Weights of a small transformer language model: vocabulary 8192, biases on query, key and value.
Each number is 50 + 10 x the weight over its row's rms, rounded and kept within 0 to 99. Layers, rows and columns count from 0. The size before them is the row's rms in percent of the matrix's.

# layer 4 MLP up, 576x224, rms 0.224, rows 353-356, columns 0-111
105:48 58 58 53 60 59 56 46 49 45 57 76 40 38 39 64 39 36 31 55 47 49 71 32 51 55 60 69 48 27 47 44 43 39 64 37 31 58 52 58 51 46 50 57 51 46 25 65 59 52 59 59 43 60 48 32 59 69 59 29 49 56 58 51 48 39 47 42 52 33 55 62 43 55 40 49 63 45 49 56 35 42 45 55 50 60 52 34 53 43 49 59 59 60 42 49 52 50 47 65 49 53 37 66 33 54 45 45 46 61 47 57
100:63 41 50 62 34 56 38 50 68 52 49 43 58 42 66 55 63 38 66 60 35 47 49 39 43 58 63 47 45 47 46 58 56 47 29 43 54 38 66 61 56 48 56 65 43 34 50 48 55 56 61 38 45 57 42 60 63 46 44 34 36 63 58 66 62 36 55 31 42 61 55 57 65 58 59 72 53 49 42 43 45 61 32 57 51 38 64 59 66 39 52 56 58 38 60 47 61 35 62 56 45 46 53 44 48 50 55 50 54 56 54 48
105:48 53 29 53 56 45 60 59 65 48 49 52 40 51 52 45 57 43 44 54 40 49 37 71 40 48 26 55 57 65 35 41 53 62 58 41 45 46 43 49 50 47 63 66 37 37 49 54 42 46 45 61 40 58 47 52 48 52 56 57 59 50 33 53 55 78 59 58 45 34 56 48 47 56 28 60 40 46 55 60 37 56 49 29 72 40 59 51 48 63 57 45 46 63 42 30 68 46 50 64 48 43 51 57 47 62 67 64 42 54 56 57
099:65 57 37 54 35 52 48 62 38 64 47 57 40 46 52 64 54 51 43 38 50 37 53 40 56 46 62 58 39 63 56 65 39 60 52 51 41 34 41 57 56 53 48 44 51 59 41 39 54 57 44 45 41 60 51 46 59 54 48 51 61 31 44 63 48 38 48 49 36 42 47 53 55 38 43 51 59 53 55 29 78 59 41 49 36 45 53 51 53 16 60 48 45 47 57 54 42 43 55 51 46 63 53 60 44 55 45 57 49 67 41 58
# layer 4 MLP down (transposed), 576x224, rms 0.168, rows 353-356, columns 0-111
105:38 59 60 52 44 46 47 50 51 43 62 71 57 45 38 48 56 39 47 54 51 58 57 45 48 58 54 52 54 41 49 64 48 51 65 57 55 35 53 41 49 67 62 53 64 41 60 55 32 47 41 61 55 56 64 58 45 57 66 45 53 58 67 51 41 53 56 52 56 42 31 37 37 56 61 49 70 56 30 30 55 35 43 59 47 50 48 60 55 58 51 46 46 38 41 38 56 67 65 69 53 34 79 58 40 59 51 38 54 47 50 48
099:49 51 46 40 54 43 58 60 34 64 60 43 27 53 63 44 58 23 51 54 51 39 51 49 58 36 51 48 52 44 54 54 40 48 46 43 52 57 63 44 42 47 61 64 62 56 60 56 32 38 58 61 54 31 48 49 50 45 50 52 57 59 45 45 67 55 54 53 42 67 42 57 60 42 56 58 47 35 55 65 55 67 39 48 49 55 53 49 71 67 42 40 46 65 52 29 24 53 42 36 46 63 41 59 62 52 69 52 59 46 48 59
105:49 45 34 71 40 60 37 47 44 53 60 49 58 47 60 56 48 59 33 37 24 55 60 61 41 76 60 49 52 65 60 33 43 39 59 43 84 50 46 54 60 54 35 57 21 53 45 62 56 52 50 49 59 56 45 47 42 44 44 48 54 49 61 51 63 48 48 54 56 68 48 37 56 49 55 42 58 35 63 36 36 61 49 49 31 51 44 43 44 46 50 56 50 38 49 43 47 57 47 53 65 56 41 48 41 60 51 58 58 66 52 47
097:49 51 71 55 39 43 61 48 53 52 63 63 43 43 45 66 48 45 55 60 57 73 45 39 42 58 44 46 55 51 37 38 36 51 51 59 54 63 40 61 55 43 28 55 60 52 60 52 39 50 40 46 55 42 48 61 48 52 33 49 48 45 63 40 26 55 45 49 46 49 40 56 48 36 49 55 56 55 38 47 59 36 44 37 51 60 44 59 48 47 47 46 42 24 46 59 44 73 60 75 36 59 36 74 35 36 65 66 69 37 64 53
# layer 4 MLP gate, 576x224, rms 0.22, rows 354-357, columns 0-111
095:45 37 34 63 57 65 45 46 64 53 51 70 41 52 43 50 47 50 49 57 59 56 43 49 44 42 64 30 41 52 43 35 47 43 47 60 49 68 62 59 36 54 52 48 43 52 43 57 47 50 57 47 53 43 61 46 55 43 54 72 52 56 41 60 62 39 59 54 52 49 57 52 35 46 73 45 64 53 34 45 48 77 37 48 55 62 55 55 53 40 39 71 52 57 41 53 57 64 51 50 57 53 67 59 49 49 42 56 40 67 45 41
105:58 51 51 54 51 35 51 54 51 39 42 60 62 45 68 39 48 39 43 53 59 45 46 48 47 63 56 48 61 49 59 41 45 58 53 43 54 49 49 57 49 61 54 64 59 52 41 57 57 40 49 77 53 55 56 49 48 61 59 58 37 45 55 28 53 43 48 59 46 40 35 41 32 46 39 47 46 44 43 38 50 48 47 55 47 52 58 48 53 48 55 60 55 58 43 39 46 58 47 70 52 57 53 43 51 43 29 61 49 38 65 50
100:40 43 58 47 34 59 40 57 48 76 52 58 48 55 56 56 51 51 43 52 39 49 51 55 42 76 48 39 42 37 57 68 43 49 40 63 68 53 35 64 56 50 41 50 69 53 59 53 61 60 42 51 57 71 46 54 62 42 51 59 61 46 41 47 42 55 50 43 57 62 39 46 54 39 44 67 43 36 59 45 60 36 48 25 63 69 51 35 45 51 47 57 55 49 56 50 28 29 54 56 59 64 53 71 44 33 38 49 41 55 47 41
102:64 43 58 60 47 42 52 58 48 47 43 43 53 58 55 62 36 55 49 55 67 57 69 51 30 47 36 52 51 62 54 37 46 44 61 33 63 50 48 45 42 69 50 38 68 57 43 41 68 43 70 49 39 40 56 48 52 57 44 61 43 45 51 63 36 67 42 73 67 69 43 56 41 50 38 57 31 59 56 38 56 48 63 45 49 42 45 63 53 47 55 47 54 52 55 53 38 61 52 59 42 38 45 65 43 55 54 35 46 62 40 44